Each number is 500 + 25 x the weight over the matrix's rms, rounded and kept within 0 to 999. Layers, rows and columns count from 0. Numbers have three digits each.

# layer 7 MLP up, 1280x160, rms 0.283, rows 1065-1099, columns 80-159
515505433507526462494486493497467495529465504483539465572456483527454456437507497508510495490463515527564504527505465470542528540528509485485519487499522496488504481475476470497489503503532545443501501492495492502497489507479519515470573500
523483504500488508491517478497479485470459454503521504499455493503449511518475462500467503537490552565492479508446484523511520509540495502498513500502458460505512513511488479531500514528502528459491502505463517514498482469472515444540483508
528495523469504481500462548473502488479518505506476531514500517466512503528484517466471508490496497460528458522516475491532517499471501521493518489539507528492488530504566508495516506439520464492503501492468526491516506466536475503481503516
494503488469533473493471516477517509498480502500476530483577452510529475510499518528487522498520507490480489522539507552509533465488514460497508508464509517469485515501521456505460508477498488510473484443522490497487503540502497534507478499
515502456522527485504525508467501468459525493522510483529468481516485503523520535469523492481490467513501531452507545484513476527472535483478513507512515467527571522491502478512511563469542535499527486518498474542490504521483505491447507488
498501521483553524506491507498471527494506491484490505496521476518537504529523519501505484478526492499507467510522515524483484534484499507540493488487568512483523553509499464530521458469499534507534517564516516473480488513507469522523492487
461504544471493518499501484493488501480536482515465484486471526582514497549497495537500504497531516527491527512562488478492499489453515524519552499516511532485507521470487490496489547499500494463479450512461521490509512488493543508462514537
493499515515511483508508490548507465477512520490452532468555560521482493489489572461492504464503460457490490478519510528507520506494486483487513504507482486470492496473511497468506472466531472466477528508483472512485480503534435509476483533
514487510461498521465512468483506493534474513510496458501513512502499500489467509429470509488509479520480518497469507491495486515470513511515497508501499516468501490463479504502509545465491485478518507470488561502482492506474474523481473540
506526534479511484463474564526531510483494522498523519497468521520498471563506523511454448468485483503505506515478476539484510505509536492517504518531476517502525457480523537495482486469550468537492459514512556485495506498445505567510507523
516487504483503524472467511490502512513506484522430490523504470465465511520483490456506487504498510504518505508512461480470505456487527493494495463492542496501497487541467513482470498492510483506462550494456495510528487495485505464529512527
504504503491483482478507496504490459493465514492515547549523462500503502513472480524487482482477528522493502518519471475489521505509536507473484506484479517482494513508495541499482572476554522483451506499511550489492494489455507481483566525
464500475499477486494509527465542489533510476486501531502501521479481533517481556490555479494486486474512504449514480521469494508489509502491497485490527486497498521471462499563495447452483480483485570497500495512522519522463486478503513485
538468527529466524500495536496457544543505464523489494483456450518502486488495527494496522453532481482487506470483471530541551473467489498515497502506521533483469523527506479513492552519518443507456510498507508530502489530538483524482509475
502507499445510494470512483507540499520514552520495500496482471483500521517474485508540467417490501495535498529525525551517498524501527502518473454447492469493489554481476485490526475508496538486545501510488492510453448493514485506502468487
482472485466520526469495499474494529539508496492469512529538461493480470548521535524474549541527474501520521486475513515500524524488454489492448483490449452456537475493535503465481516481500483471470514499505501517484486487472525456507497532
493486469501515486490470501546513518456495519511496524488496471502479508484468508472513491490479512483521471496493481488578528447465492512489486474502504520505471503511529527457517522489490524517532484490512524471481455508538494482524494490
489470501512529492482482464522457470485511499474475476510539469515510492518498505481490469544502488531472515449506515538484524485511481521491506509526485462528534516493536494505481483459514476499480506511531518549499488500475521482576541471
500470502483488511479522519506589494505501524476522513537512557512492481530509493472486469505511441464495489501500484531475522448472470514494497477503471500540474526491463441499477464489489504488482514478529493475534528516541521499496513528
477479495491512511497515496526501472519542512523495509462554506482457539509452497537510517535537491454467504508497497466490524514524506523533472532453526553453515507513525459469502476473491453479466502520500494477495503488507494509496500524
541518505486485518519524483465511507515488515505513528534484494525548552490495423533478519524492489497508497510478518498507547482513457517497507503526503468486561507525450429529491481500536545482488484523525476494535515515512529482503473520
475501456482500537498495500457526524557526501538512499519524506477505528489478480494462500534467455510492513477453493515557469538486500512459500488516494515491496492504531502492504499514507517455525432491465463451511453511552545537478546533
492504515535505488458512510449490526462487505514567488536481517514519521488488519538479477511488496441468494522504495473521481534527476431493497487491515526500546497502478513481462473452483494502457497499488514510539486480491450508520528502
506491484488477483507487567485497512531426523462530534476522507462561547487475500485488523509521504495524482493503481484532476498496484498540532524565483489483498497499486496451525515512502531490483485562513448478504508510514507541491513500
511495487463490482510523508455493508433502535468552477487488485512528478511493526483534475507508521494516506525483528554481480515436489473515508515505508483505533518498508520479480528515485486472496499478511502496492499520504465470500501468
511501514497537460493518480515518464498531477517492484493520480531498516514494516536482496508519473493489483515537517478496482518478506476498478490504489517501555488469509473522509482500531536491503491465482502516507496485505550494483462530
503471503525508531508487481500479460504479503506464490475531521489491476552517486529498486475524475494494458542494516541507481501506472502503465531505514464481468474485535481479506517505489474485496511481539490476496466493486509546535520486
495500461531501492458499480483503496495537522521464506528516510517510510490495509456495476513520490524481503489477502474478487458469476527495507533489495495460509474527481487477493487498456514489440475499539514453513519502487463503509528486
499511508485536513463485518501502489511465474518493469531488495509476520483504494480519519494504510508513487512539508495508528535500465503497506524527527482505498478483489518503486462482530490517501470515496499499461501550516500520488498486
496491518462501478496495506522462506485505505487444522501508463495524461496502488531473458559515490525448503498496494522469535497521510534505496439522476517467512481522454469477527495482498497491483566536489498515486527486462473520519448502
490453443502485503525502511502518487542507566517456491495509525473474514523471469505539490499523470475512547523478503542536486470477497502509533473509487542535503484513511504532487513506521511494495482520492534452435460479520520513474488559
530495499523511503517564498500492522531446505475473516509506493504470540486528524528529477528530435490481516510510514482581486475516506516479470428452522497510482505480487439449488497521529477524485593518449465550485519493498488500454504505
511495473483479489472551545517464466515544473513489535542488515503501476491545511520519487420512495549475523519509474483503508444504497514496478517528470477522458472512443545509512486514452493454423482471461526546544473502467512458496517530
459501482553494507497521505522491480549500495507507488481535469462478500473522483472484500507493516501513496498494517496496460501537532518496498515492487471489451479491471521487449498493464518521495477540508518480484533508514484465515519538
489447469462522528506516475529508490545467502496472477481508498511490481498484497499497443532508506499465529486482516506482489525504531488453583461512538524531526519477528499509499512529510504520517503525487454477515487474492539490513509471